Weights of a small transformer language model.
Architecture: LayerNorm before each block, learned positions, no biases in attention or MLP, tied embeddings.
Training: a variant of Adam for these matrices, 200M tokens, 16737 steps.
Each number is 128 + 24 x the weight over the matrix's rms, rounded and kept within 0 to 255. Layers, rows and columns count from 0. Numbers have three digits each.

# layer 5 MLP down (transposed), 1536x192, rms 0.125, rows 793-899, columns 0-63
124113139132136132087114127133119136110122146128135164124148168121109104117138137136158135096164129115114144117115106131126168141161107119098129142096138138191144092151147143098165139095147139
169112142078158142146147152128144153124121104086151164145127136170140115120101074131158142113143168130092108083134140053137122129120106146161118134108156169129114104115097074122153134100178151
112110139133135147119084150133123089111145153152152148123127112100131101132138099103100150115133106127179134126132153150154111073113132163127122151132140105176116130116160114115119148131169108
143113157116135110089171123106117123131157081090177104144122119144100171150104085145149133120137173131125135115159120141165123100148147128135103142119143098123087102136122152144113174111159133
142120149136103120121142143154124105119140113103176158123102120137103117140108130126117164113147149143145136102147107109152096172149129126121088131094154175142109123106128125093130114122138103
135115124134106112136162123104146112139130128133129143108139096111147123113132148119136108157101108141125117137123127109106121104104105124110118147159149128150161157106133129149083145115131132
123120117115106118112131179146109118110118039116101118132124084173145134136167103129143139059163153124107110135104138128123132134118110125139161136133138155077120125143111127129172152166191106
108138120158083174116157118157128152096153113132112092099122110116133123107150095108136110109119119151117152153140101097133156177173109120114104113120095132146152129119133150160132132132137112
120134052126174105132160139106168146129140106133106138112164116110149165131144117116096173151137126124124121063129121117123110145100167137151092110114080138145116108152140127116139135160166120
103069122121165126132144115125051179127121133172106121147130114137104133140159127114103132131124093146133123160128129142085124125101115255106152115113156136165135121140150126134147127163149150
096108147136061115104128172121137140145129105130093162128132107119120098119122108110155136114118139160121078142099116079145114155129124124147158151130071170101132095137139150151140156165155127
136116162079128112153181125120137139159137118129130139123163089081116162168137161111109159141101109096148076166123116098170129141145149127134141119136139145124136130140106146202143147141154144
184152137164153139086120148091161104115143124147081115131131114119095126110102118129120139028158112114158058109150123121128135177131125122163109137145104127135074103177153146102146165121134123
126148093105149104127091102160105104128106133122155149147127109102139130123151155133122121142121117089161130134132166084146098093120160129164099096109126150110119152133152105109145122144133115
162124087168102164099140113130159089088147134124146121082147140096117153133138149125134155153129178107136134149113167125129127108149179098123117137115107118149116095165139085106149145157113097
148147180121125153098090135145111152102157099141154112106071139150123151074135110151121128104166144139138116119126111139164089158176122144137149105112148147180149092134160138116136109068157112
150104106151164120145072100190134203125135125111114086148156174137141121144157047160120092174115181104147032143149150153129125144172069139146143140112119100144181068138115094108075110142113167
109133173119168116109174113112132146144136116097093140137090109115091155155139157146092084168113130120153103116144161133129130139141069128132144156163136162132141136146129155136141139103148161
162114092164138151129145128151128145158121074120118124122117133144127163173143153171123148086133109123144135153112111113135089051129158112114127141150147149134109114119082133137150118122083116
079117097133166145157153127116130096123161125115124139117103123120112157135114152082125122162152114132164102129180130123121173116112164123133165113109170117113180130149133176085147094159107115
157141158129114165125111103145106092142133147132133129127124104101175122153090101147126128141130145107136117157113145122097117124119109130134069128114130136120140100131102139112118123135162161
103113136158141208123121154118094135118116117160107129133157127107119174119144113106124115107079091166136090146147174145124113102107165228128139127130097139141102121096094147152108107131174130
095139139152120166116153155100121084097142100150125153113108140133168122114117102117126172135098127129122142149129130098150129128178118128141167133134145151095119154148141147121104107145145096
161113134096155129159145137171141095112091111094090087104157154144132117117167166117113086148127104152109160122104105130097149167114160125122151123170139094083075119143092116164104115148142125
133142121140134066144150153112126094143132145139143135107101139112138108142096090161149105174104094084148114131147128118167152125122130112119091146160126132104111088167141125102127099150124134
179114117109134136113129095111105103112137119109095130121116132152112165109171133156108101118102125108118104099114113180133101116145060135141159135125103123150121109105127174144062099168116119
098138122112143102180148164113111139136110130153125141143105130127155079165132116104133116109128088133159126144136124100125111135110138102081078165144094119118174105165105118064158122140115081
125133154130150147148101150126107105103114166108109143143127148103117090096083099083096096067136133144101131159117105137093099160152138122107164135116142121128118136143140126098113163145143104
075118097121151086113138127130128151105143148125115120117131109144106151089131097145106106163129158129128129132181135146085147138117131119132152156194091154120091127152120098128133165137102118
144121127102115148115089134126116130125133149106136123093143146098114146112127096140116080088114100157168120147158158111128148117111147175118139114122103162128139122117126135128138141131166161
146174090133175121135117136105119160130161145129165105162142115178137105131146135105105130063074127144114127141145168107068187117137137129123123147097092093109105152121150152146103141149112155
108095105080140088115153096101127152126112196134119124120141136118093157159168102111105178074101160127127095137118139127135134168156133131179122137065165129176139129104099191159124139164127077
127096119144124137107094123109128144149148150107152129087138131120100151117134078134149125104113116138149102119131185139107152179164153168152139124122106130128126082145111109098147107128169165
175153110121125121163128133152140131103176152130132163114151143128157151133103141108101122117097138110062149119128129107108160104119145124121119093127115114109125113138129140118142137108148141
137077114122117125121131114108072153130107137157121117122123132120132118115184109130105146150145120094126138140113153152096101119134098205087117139099132164153138151125136074109137132170134133
105143123095125138169112138157136108141159123133115134110133118134124173121106159148100061092126073128129131091152105175116120128107095124123151133102177162150167135161170136137118110106120151
163136103145113106088135098105142085092100116137152121154135182127185088099110132103149191155104100121147138075130147116119116098110116133107113136113112086112142165083135091169108105112129102
112141107107125140134146156137128121090125106138081146151130144114176123139144138143129111097090087139133155128119107084154117136124144127139109103121081095093147113117140153161129116147147162
137137137110088110137097167130110190156107158121163108142114127143131148158103121072108102148125118137113126133123138131137133088138110131115095146114116105157148128067067132090112144136124170
134121121136127127128134168120114148113131084138065121157096133150104127087159110155152127135174151116132113126132105094144135102178100127159128130160138120117115119184159122137120107093159099
099138118137103128121130124130133157112151111104146118117107090141144114164128137153126144123132159151117114123137117099150133076144170123157138131136122149074108084092117107132088089115128168
075129171130090112135140116121113126100114075134116094081154134100134138112155164178192146123123129134145112144157161087100102146141140127101109135093189205118136116147130169148138120086131115
113130117137157083140149126123117078132121131110123130132115149132148176169131134121111135124100104120086179117089102122128089157112124122153137162138121126101142129117100102139145113145093126
115128123134119092129097138119143137112138139122056132144145150134128106140124136111151176116124113154146158108160158087107116153141155126138116125103120100134132143132136117117099178111072150
148144107140111161104144130096145145118155114146107139114147081143148128177146152135144128117077126157131153103105120174161128063105115118156088160164089106170112130085164179102131152144150118
074137129127142150104128104140128183133122140125111125113139129128088101072132089167135172141120113094092155109098120145119139145101147124161081128130141083166118120142140115143122131162177121
101139153140130126125092134169135073111112129143112107122099145157145081169141106164123122137119112136151173118156123127121105153178137116127080133101127154127107126085150113133117116092101123
157104084121132123113136123143107143140142137130118135116161111127136146136172130165132103145116088110132133120143118103128138128139125128129145127123161177136111128106115143107110130145101130
123119146101091129115121130099131129137131180106109080129142142140069140105157163158138130134139142120166097076120082141109109080137149120113115139134080128101155098089096119093094163177106123
134120183131112086090145188127120140181100200108143157133124122098086153163111131091084097095182177111164137118160157111115091143135163122137146150099088133164106157121124114143133094119143137
130131131136162119183122095105147132165112126141124167119093119118090101144113110124136138151151119107147143092154141121125131130146113134111078111165141109166126160115116105146121110056121086
118105157125139104100102160148158131134094135116143133157152163114146133135133126133114064113124112125116112145110114134125185111125138146138162157120130125175115089123134127146106115161084105
123139101138123100140106114122150144137140133088111091136153171104125096133139117131122148129112144089089110110078156109123147154138140131118140111139168105092125144135158148145098153145165087
113141178047145090173114160120093138143122082135139096138103151162143142129152104154066086134167085133195132109076143050091124146037129137175177104111158098142223120132168180092178115165144103
156125117145141133115135156138116158116150117095174121137159116143130097149139072125131082138141140133133149140135119143137131140119102141129143102136098129111100095123126083101104126121152093
135124122107149164114115119094119129119109126134161110121115128154152106195150142162110145130120174138130120144129186136153109124108127136158180119119136141140146103102133184095102110084095144
129127099088129133123135129137128111133126126133169130125142185107123149115113117143090156132116135148146130143130141114145095127119138130128152136129150111125125160129108101109103137142133114
119135094147109140126106106142153146126141101127126148114163098142120118127126116123146117140135124129113187152144130159107126143138132119087132130091166132118123109095101104093098102119085131
145154146123134103107122144111113141119121155153119131116140115134102146157105131150132131093119130111117145110132138120146143081113144118127121141171104140171135095106113140113146154145128085
088129120130162137125121162132153107122143132124145128121116119084163120155146134186104104164101146097146099116164113178117197124100077125087173107139153143137138160095183107139115116122140147
142142133172124115115147157127130141135120119155097125163095101150113142162122100084126097124104151164131154123131143111123126171117156116127135135146119183108124143148121132146134139141115120
148152129102103126105137160080132130121113144126125097104085114117144185101118152131111121108142149135120099100154137116118093100147099143140172082159143141152172119168162122143111114137114094
125141146092114168141147127119123102138149142122108142093130147121122134135141169151164183146131113100120104165129141107137132119132142127138167132118138139167092116155167121144148158096129148
132111138136116154146163147152123113106125136146138115119133122114100150140105097121140161140145132124099139105125118124153145101127110123104125135161131125078126109148143107149112123130115122
089137099150086103102093098125106114102098103130207131160114146158137137130114155137122132141152135124129178151089086114119149142115096124119116142147156085162094146142117107098086116119096134
123133135122108111125151133120114127132096127111083149106146126130117128135140140125132078146180094075070124123154114123108099121109083131152107119177141158139128152136127127146102154135098113
172134075130088137122131106115127161156123125142136087160162098135131090139129124124118125113153163155099152121112106123137168111111109142108111107141152109132121132126124149123103075086090179
146132127125124146151136131130123156120111141119144093109119158096121097115089116148102117116142076129117149105165155153138131124134149122116098168113136160134125116105137157140159108150129133
121128118145095112150127128127123162177165125125154118170158118129145137121137110118137099135122111150140141105102155120105137113128111096131134120121108144165144181105133116122062101134099091
123100112135142075102083150114146120165120146140115132141157154119103166164127107110123125116126171166133160147099141147149159148100152123117163149145152130057194058172097160131159175176142136
143134150121181126100137151103084130121111147108115123092131140147121137142093084114128120167127142160089123146114145076102119132044125127123117119138164121095111165119152165152121135114138128
142118161168117129145139137132150075172151121123137139109145106117125132110164099121113136120152114106180092137111076113131128119118143128148112150120088116122128136088094132145129120117115094
149198120073172121087100132105155128125169153177129096090114149122122122199103088092122085127112105130161156085138198166102091138156145091147074150120134159100153088092101117171101155176112126
139144162073115142065149138149155161137168158130155116109129116122112099181134118112123159172122136071164145124154105164153202135100125118133149099132151144150104154129084135134155099177129140
147155122108136116126124117149133137142134116131139135099119153158114135111114128127137080126100113152148149127118115217146104151112128108139114119110139097145133123139139097119107137114121127
113108127098138132109128113134128142146162113146096115126149192184185105057136121096140210154080124164143094113169117101113143112155101131118112106145114080108156126118140141107117159138110164
133126156132102139091111129172126158149103123157124133126103136138130069090109112128132140138139159109135153089159089116148149146183130130104140133057123101118105118122132130099128110094140107
113128129136135133095107134150121123112165142138139130102097173113136155146104126126133063163135147139153151139130155180120111118109120127145118124138100141108119103167110079118119131083128124
122153128168112126124127138134145107096113146114152076141134121123116078111170114129125114093125113139119119101161076100096134176158134126121170104155144116147139142155151124093172113147168132
144119123168165135111119167114138161101138181154150148128154088129130117123104143095119154107103116117138133132106181044140104120093114121159137143166169081124152122166148120188130143133138160
102122127109140125121149130133104126138134145144111144116130182133150145135119152149143147157153121121158100067096117130116112096131121130087107137096114172133137114142132128132126136149113140
151123169115093082096147126128119154126112126124119131154141086080157125136127101120131112120165159120122091137120159079119133149129135122127164126138191134117159116202148166131131205161141181
138147105139162108155124102126134166182108122117129104157120117129132105143149132146135088144126091175150138078133134118094148123109113130134092122158189143141127142160121136154114171129111139
115131131131108179153168175119117141165085158114141097129124126158135122137130145121090125139114119122123103134106105139150172111117103137117140130129174099127107118116101120170114125130130085
156113121155131119170139136145119138109158182148099121114107124112117143139115110113088132096114123102098135090141119089135154136140206134142084142154087125137125123105102127128165126120120112
140162126162136141139127142148121089109186144121142155106102180159072141106121155111130109128133100132096139092145142111127129138131142119141108134099140122127092166112136080135111161079097098
147154137072124161159120155139095146158114098126107136120127111110079121134125123113088124121139154137137099123132110120127120130121147133135141129111138156176133121141119133116154130121139113
117108136157103170145157141126145129096143106147113142092165120142148094154131086134133146118150098122119100126105110080134078098122159118109133127145098155117151103113036142112078121167147119
119132127126099117093115144124138110125130110116121141157131139074139132124123103152170156097153138155109138133131131095145122112138154128115117119136100098143152118114140111176111151142164130
107119139146114134141131109112141107122143135125123116118133091155107103146161122128132144127139130125124106147125135117112152110139151135141122114148093103166117166141112138103123151148116135
113144125159145123163099137146132113115121125134126124114138124114110105156127117140092159164099081120150150107116141074140122141140129125110092129131169126131098161124131145127137130134116095
104131202142151116138141115169130142110161116128130126084154097130128090137159079071156093082145146097084183131173091139109176123196099108107150155073110139123114129143104164093143150156147114
122120099126145066157023093140095090140179114124185128170125111147165072138141101141135133161106105086163106148089148097151119095128124154157180099111163091096152166142124152146157141133110150
131134130095111118123133114085105133129120162143139134135120126140101126113140136117145102104138075113128075121135122146160082146116117140119140113105181187122147129148079122141116151150091123
139136110090124067141157110111130087150158166148105125105116143125116117112114117152131174156138111142143151155128117098161158119117128133104106126131121148130116109166101147156137142093137085
133117157158109129153148126136145115098090141127124157159114130126122130131161127134137072128149124097165116104104116129127123086148136123146135131103105110107095178130169170128121140102104123
161123134135168137145157140111128094119120137150088120138144127108147143090103160115096112118147129115093165112169124124120130079116141126094125159118125116135103104138127142153095121185146138
119134140140116125116148146161146110121163135126098168113156140133142120145132174135139125121104152101132131105119127118161139160150109138154138178176157136174147110128112138142142123164135084
122127134136125081104111128108126125137108141161139120096130134154148109140127103115140143140101119161111135113104140125133122105125135120115133151137134143148117102100103168146128124155123144
121127144165156133122137171118101130138135147113104132078118130121150101102160158140139127081172136131076150170122113108132132103143127120123161123113110148132154102138198091123128158143118148
089120121114085126074132165065086205152114131156165089135125113115165132068112077112132101155110143168116103125087094129159148102100120140100180093152141145083110140106118117138084151123189144
143134152127129129174098146130098148131146133110147146140102089119104180105126119120140142101105152141111148107145096088112130095147142124115154112133128171110143103159119128110122172117138121
140107138128152137151156125133161120124117137093144170113108133171146154110165082118143178068205132099101141156119089103147138118159138126152077077158128145108103155079106080096184151127056131
107110128124101123132092115151099096109107143106154117120116122106124144136178133134110122166156116105135153125166093091098156096096131124109116132146096148154129158145152183112170139128108150
117110102151165075106133150087135133088149121126129126138158128158156121116146134137104171177136148142126108126139129075074104124108106132156129123133111121102147102164151131162149147178089119
140173139115134090140117111139111131120152119160150175127112124165121149122180117123080109117078124131203120160088117129129123160152112116136139151174163086095107126136111103125173099101134129
163115123126121092145187132136116117141109147137161118173105111142117132114109091120144142120131186142090145144149153152151120109156097139142142141112124119104136130097188141098105069118113136
# layer 5 MLP up, 1536x192, rms 0.137, rows 794-900, columns 0-63
125116136127146140188113044125150159096085101130135106136152132133163185161133132128085160115158141091069132091145125110099106183127120153128114152126129157131155091077141124117127154175159145
171127135157137105124098117078129108129106112119133121135144158107176139103176108153122119149135147152137108112118151105186095080151134130144201134089146139134172073138157140114155145123154149
112127087132150137158117100126145109133117157117120131140105170111181115112142093127171187086131147128111116135128172113158130158189088146118123088142083106130122164094121136149130113124131125
100147115136154115132087104141140146101117089100145145113118145156153158138116078107131143120144155137100145113152119136131185141115101128148161095106145132099176142133157114109134118122109116
160148123162131117149132118126136101097108109113155182180154172135135117118113125163128146155128143166142152144117118123153112153113140107151121103099111143122120086087122096102135150080149099
150119082126124096096107117172151134138134131175174067207149085103144110126133106113153115165148156137122089157109100112154115173114096111140111110120129126113146149143112114118114149096124115
116123158075099077125135134093119134139124109122109111144143154106137117125143088138128146105169123143138126102119123116152114141146134131180162154099165059163149102136119147191162126117149165
076104175114102116152154110141125061101117098121169106142109112106146110147121129124090121104139180120121106150114106103134120204148137147150096106139150137107142176133165117094131170148101130
113130116114118112133129069113141171152086113112136145148154114086163144123182089156142163140125156150101123127131132129119153159148117123145139140073095147126176094101117138138148107168128143
121149154125144128130137109128158147097112138090125136129132152106171113169127115115100118184133130105079131137120125128128149148144095117104111082121167158125122118076105146159147119095111109
132152082133125131126133128093131173142105092134147139097144160078162111129144074111115184064116121167122140127100142122186123132130128128136149116120123162136158088085138143119169112097166114
114123121092139116104166117136158148087107166129132142180116121096142140116148111109095141134138167140107121130131113112118124145168119126155116097110161119172110129122147143134144155146160110
121122156133142144128126115131155117138133135128133106132149126144137142120115107116139119101114145120101136123121117141091144101127059125110181117143110102136124152109125127148118120141128107
097151158085106092141081094096180113134076133083138150139139134097121122133149104171158181128098145140133085098157121120115161136131120122194109104127093139140144149133121141149121116163118144
102122123125131156139122130144151160086142088120162106142158122119152186117118058126132118097146170127155141134112122123116155170121100152134125064123144139116131089131168138134145154161126108
105119112108106144136123135138143159116140127136122095147135194130169156154112077136114150155110142176095139183118129100148080147155121109181125109128128160139136162109120182143138149100092131
174136154150192113112156089102154144103107126106115132130111130121145125148115094159122125135100155157107107113158146116137118146119145128127114112154185082124122078081118107125133119082115115
150132112162123152109099150154124160144146137131156123138136114113066178137140112155142128141146097108161141182099100108141147127123133116133114089126098123123144175092101140118090111058152125
113132152156164104118114120138146094080142142134168125108131134136112165174113120127134117097160159112144121109123103125127145168176104139147131132145163126107114106100123094109135107131154066
112123128125131109104147139088114168098089107129126148140132174139137156136137110138085119124153113168117136139156108107153134142113132134120091144138148147148150143131125133138138130107091122
105140149099087118154156105099141115129112166126146136149126112123178134104128123129125155132127145142102107123146141102144172159120129123140166141113099134098134117125119159122170122138119146
113112154124116126148075136148146138164132129125126077149138124116135100122180087097121150159170128127086093148133145105102102119117087122134078123126133145168172150131100159134149152115127158
140150146129121118083110137113124120094121142100151154122121166132153130129112089134088100099110166145111102143168118129160093108136094129121127121128174138115129107120118171105160150136121120
151154126158144095139077118129117118150095080120107085238139162113160129149146128071087136127142128152113132128161090105137069108126137130137156107076122106166121131105160128109148151133104151
106135128090106120164157111099120099112125123155140094135116130099149122131115107126110115092129156129120113128118124122155127145113130136119090124137103142087158168117139121115137145142072147
153154101112134104154141139109131152136114122155109133176150081136129107148136161098045118126096133101112121117124103111103114127120123131124140110117130130147138105109101133145158176143100142
115122113094139091120156111127134104109114100159141097175139107093097128112137151128147166098147180141140109140086160108124129137152137159146162148140114095125115142148130137177104119149104149
092128131135140152168112123148154098116115080122133133164158103123118136157129111134093129171191133092132143135093142116126104138164132135143126139135155105098127142141162102117129156150103156
141127135128087108169111097099139146079113127109177142120129161122169175147109124152120149119096151157146119154149172101156172122144130128122156134107114159122149089109141158132168118138143139
122131200126125129134154089140142177133135154129123136133089121106110117158129146139133140134209111113066081141134125122163138189120114113132100128117098124159140133118104154125189119130131149
126126137159197106106131115155144171062097103085163119159135137090109115089127086091105174172154132171103107151096141101129119201127115127139175123113182102152140121119137086127141135057153125
130129134142094131137107093140140135106108116114180148140139145132148119139136145149121180104132126134142131164122149100119151173140141117138126120070125153143123119093121145115153146146156132
116123125134137118121136107148146139125110138115122145151123136134174102145122119118116132096119102110135135142125122108139116193156133109113153129165128117152131095078123138111130111117144122
117110132104153106131130080130143154157102092147142138128133120114128155118167171133125116136142132132103119171123136131125138132175063143139113141105139166143170138113136158160149130138154126
077118125123116127097131131108133199098115138103179139147137166142176112171124121165130106125122174155135094131142131132135101152122100124109147094094166139132123108099106129138120106164124151
134126152118109095081125150089146132121120122121135128156104085151128132110187149116138125121121120131121139144131090144096108104126085138125141148095137187135140136143164167168128157142118133
134134128138169119132164133112132090099088114150144129161155103125147118115129170118085126119129121111157143163162105105141134120119142132125127098126140149108122148121150136090134169132099112
112129140099101139146110133163132100125146101108149116156134146096097132118178100111117115098123191100074100155137125129145139127141100147144116107082119176169170180129135214135168118128106129
098157098159153130108137131129149162141125097131151130167168120129142122122135112114110081125110152156128153152140107149138164159111104110111122134126131156129124124146123161084148141102148135
126130120120135126165185111106116159121093119143116153130129135120190120131124130120079158104154160183123124128138180105096136139139121108135144118077171161160119103114133127125148118145094091
151093131120132151129119077123138145088107147158128127118087108124130170130127120159147130118142127090141078106141126110101154175156141151148121155177100146119142105133094112106116119150103115
125145118124166130177114124130131153034117158133141156110142134157176150094107106122132151073148164155102171137082142129099140141109130132115130117131133117117127115097112116118137119087126134
123124146109116108108134082131126156130092129095146146122131187114117086094117112122107140153170130097078107129116155105157136159149116133118120088108148123109123159100092141147171139134096120
124127111157137115093119079128121151136141132153111045178099135151097154134141160139157127171146115112140119143135141073107105121165147122149114142122132153137146131132146109104148139120114125
123129163079086105125126131117132132123117100125151080150151110103125111175167138112160124082148148114094137136070148134118144109190092154128111119088146157167133150144088208170137135136098148
142116169082107127128135123136128142102117151128146120133127129147146107143137095153099178110108176104083150099143130121154105129134090132181117111060171101119130149076101150092138122123106087
132122109142138124120101081118143112109114119144145108130113113097108089107107147137144142145161121124169138116103135127127156173134119128113139152153121089093125121151131121104127100104110084
101118119147180121091164113102171141090118132103150182129113107122117170151137155151026169143148156170062087125110106132123137136130128112118126124122151111092130135123118110113137100109152127
181128110131164125094121130146159121124096109110118164121098183102103132130114125171097139142128116162107158106133103127161143161139126115125158119096170104158122116122108135164140075066136113
126127173091103124101141124102115129115134132119137143132108102122133136152140104127083127134105128125135095119121116130092090085103132146136096112126142133131187130133164123118122110170106112
111118163121109087151162093132135129123117112109125127160154146133098107091147114166129117099140167128074102127134118093148151180127135155134132103092130152133127117136095138148199135116132131
144147138107099129085142151058132107087099155125142138136111097092145144124169119124120141107162164177117081141139139131120137112149090108147118123136126176120104130146150172167140143187130170
159134126092154098078123107136143150125104131132141137116113143129134080127148128141121166173177166196103087082164108123147150153116091106149169150132122108120116116172161100119159124135151098
150120168079091152113139126124139112133116124118184130183152126146119161157125121133118142170126119136132117121103121124125127099138132124177072099117157162115136143119115124130129117144106071
122139160107105133176142132083131147144134086140128160181147132143104148153137158123113132097121114078152130142136118101107110133146141146142156115138093133118124123128146120163135125175125142
146130096140183140131073132140139119090122152114141137144124109146114155133129136138131131178112138101117115104149170138117135128168068140161123139154143110094163146130140082111132096151094158
156122153103098114115102145086111080131107154125146092129117120101124132119166136134146121153120174132128086123094159133130183105129071146118112132135107155155112142126151141193134135159110124
100139110090143077179127141115131125132111131093153143172149162094124102143104096109086124131132124149160130146102143102158119173137145149120153080114178114165122094110096151136149166101086126
153139143141172078145121110125137095129124073140118097123121109129142126108144117147061133101141134152122133092117116139205095160128123137149151148072146108100161129143134132089142150089143083
110138133145159148138120128122121131123121127125123147128121141098137140115129121167131186138107127136168119133063148101128119136149133152155134122134112107127148107135159125130129120162124123
129116141124143124100090126118134088101123074120132117159134137152145158114125145133089139130128128126117131128112133134137115140129117157149145159108181141145164067145144124136131154111126139
132117140096145089144104141109116146114112166082135141120135140152126108130144129118092130122142091128141146116150166127100145113136082142126165118079136126125141105119168107164133060130114119
164129154111095109149111127138138163138111131103131109122116124112145095154131093118141157089123141128138120089132139124163148129156105141166127072167090067127159115131090146172125134163098179
100107123150159124098058057153171111120099085102195158192149171091125137141121135135121128192142160085146140131077102130134101174144134149114116145135176113144121124120146118110123104108107149
128108124113126127151130108168112116138139133138132137119141159113179106169124098137142114106114136151147114104098176124133144133145131139130104082152097098120150093137086106125146092130070131
187142163090077105121127113127142138141145152138146106145135122103169122151150076176139126142153143142072120089129111127115123108096104116159098101079116111139113155125076143146177120106129127
171154133088113120102107102121151140135107117163133101118092099142134127106140120164166130112149184148074108078121148144151129154161111137159139153165111118087101162101122138150126137119117130
095116122126120155151147126145142083134136120142125122175126130131119149155140144131136134096154129090103135152142106112129119149149120134152131128122113113130137123125124128107127137162163133
128122151126165130174129131111141168097141117089123135132111148101186116121139097136087137131202132135122136110156155123129128170077108131113079094121162124087147134143145105106159130102105091
119117131128160119119061106116144150116099103110143149156076107165110154140138183149145167145129141073185081127137140105109139138159139189140123124168112105106121153161158127118115106148041179
105115140117170137110134090077136111109100162121132135121111172145167122104123165154152138175117117080102123174118104131105121132184118141127127150135121104107157153054150165115118125148109145
169113124092153124153131116142135091055115159120162154162116158131134102142126117155145120124120165120111125117109124095121138123139106145138124082099169165133132131134161139113161126137111112
133114117106146102088071095133149134110105129135165152161125056145142139119161144137108156161117162134105132146155102122128134123138119134146104162146130116155139120150118127107120102136145106
120121132145098124115116123110111113119121098128149134147132138142133119160123118104096138086133124140122105128097132112152146128120109149122111120141147115143180094153089162112169148105125132
080145085106182131092110136111154155061096120092154167132100157110184124106163139119153167120089140142078077111069113126146123136151139130144114136153117150179134098107148200177136146133138128
162126171104093117112119105117113117123093116119143105115111126093120128144132165124120101139166113105139102136054162139167136121176094149117109163112135120130119136118105164128151140184099140
075133179127129090143134104160140134130130103114130142154130114130155102151150107129104111081143181146111133141154083133118123127140086115125099113119157107138156122094125169106133147117126120
150104164087109127088140132135118143145093125127136128156103141090158127144128145162091100142139146143095113113080155132154130146142129129154142132097165101102149129140067170168156156126120118
133145126149125112125105070158164120158123070135118112149149102118108140153127128098125126177131151117072067124123071125107145170144047128132095129155144149110113156113136138177113097137130129
133086164087122113091188069131112141114101110152132136156121112141134139164127147166114135197155109150122100094134124110102098120144136149126166094119147146118151140097165102133102118148105104
152138154074131110124083099107138143143107105091142104120119151142143145140140128153128145098137105143130142088146117139088148115134094136109133135079144152109152107121126133128141137161111101
116134119121156096133128126165152143162083090118138173139122110145113106142133123094119110164125087159136139162124118101110110168147142138118118088151128094112110143074124095112140120117127112
113104125123155128151121096083121116127111179137136154124150174131113125095128121151136195117108135101149132131137173104113136135150120140117147151116104134122161113122137090092130110116124143
150122147068119116128154101105128137119108172134137090108096103120106108148124114138078135104115141125145086093137132108180138136164120165163098118143082111123139139107095168136144121163078174
138151144109175165174112121111145130105126124119133144135113092108157137116110126149124142121123124099123126106170166108109132069102098140114154094138107146126162116124160114101138085144118119
147146109154132122111150136106125154097127126121136159128143109111134103106122136132122125165149122164119174154097088133121142136120121104126122096107112145135121120089116137135122113071137145
107105119110130124108158108132136159134111142115156139164117164164113141123112161140118125135136137109091144159163135113121183143111111133125189112125124107161122091119118088113185129122164122
125132110124119116165087120114114121089125117095132132116131154114106121137108099109106137144125101082145130141137113092145130128119141152116113115156166137110138133150144146097164143084099141
158124115141138153128091103108125089111111143147139072116132146113141111086071090116130138141152147169178118092115154108156095140163144141156136114144129122113116071153089092109131154108099106
123081142118118126132138120128127166085085096154175172108144126093147137137122128189111163117136142152147113117080153101162140161152141145166120144150136127131136109130109123089143150086138135
128125111100112099143131117070108158132098113146124092132131078122164108136166125112166183130147134146173128086109148101176116083130136152140106112118154160196151093111114124160116100133115098
108117140120123085111137093136156173091116173116197116185096194141147151174091112170127126172124185143086103095071127124171162208133090129158125129159155127101096124102096128134151160141116125
105115108122122121150114097119120164133094142131137145098119176123143141140117108159167151073072150157150134151078139119174127139147128141146164166089151135168148046143136121128172131110142154
145115126162141071141168119084149163120073148129115142162133156078149122111165159123133125171097186120053111135104109110090147156165125109130129146116150193155114153076109108128143102138115132
117079173149200112146140080135137128136114113113138135140131172149101167103156102129131148155137131089140101151085107107129100149130116148188118126122174121147143133170170120114152120115138138
147142122146131142146131112114110122133104136145113087159144164134118132116117144172158154100176147159147125122122179121116100120172144131150175158062090110102124131099166135149113089131113196
150110132144157124110067116102135164129130096115126165114156140114126120176113087187145108130136114120179109103092139131096126142123125136124167119169131138106125084136121115136111045122099133
132134126099117119157143143094127096107106151142137102131112124096202075128114082122161126160148142143156131092153143109166107120132140138130134084122160132113127124150120115152120127110080130
105123140108140129194120124129112163140140141083097124105144165096155124167141072115064128113113100124150107114137143119108121143149121141128157086077132145141188123120156116147176085146131131
130137132139116133184081116138169133094125122127164088145125156124126113113129083177170119082185179125116123115148161098145166148139105115157090101067138205117123128130090162105161093170068088
147130136123103119114120117111113127083104153146158112107156098134159141092138142119134130112139129145138163139128148145116159104151109104136098146118089178153113119146106138138133126115159130
170149148098134097089140057118151164083042174142151128140146142130174083060108137118116133156131168128050087083166142116142148176153105110182156117080133163136107119157128117145147103117120076
150140124146104146096106108124100159116105134159164128148175148140137144119119139128137129101175105134162133122117142126132134142113135105137128172088158146139126108131106127114102108112135107
133150211113116116130120128163161125132134152127135113124154116128141133130141123103138112155166142106084160127159158121133155129191039124112096116088128134139107119104094110127133125130137114
118109140152156134102124107129156093141134142146137114154085123136172129084155134216157130131142121105148107124150130093135108156151123125134146114111144127147119151128127186102162118081134139
131118117161167109123102122113145125129097126110153167150127136163128138109148149118128096128138115097152133161114089148122139144128110139097153119136117095166116114122103103125120149151118186
136135099128102143172132110120115109114114128145113100126159084129159174164140169109084132125125138115101139136136127126089160146115121103114108132109163209110104129057161104114138133100143102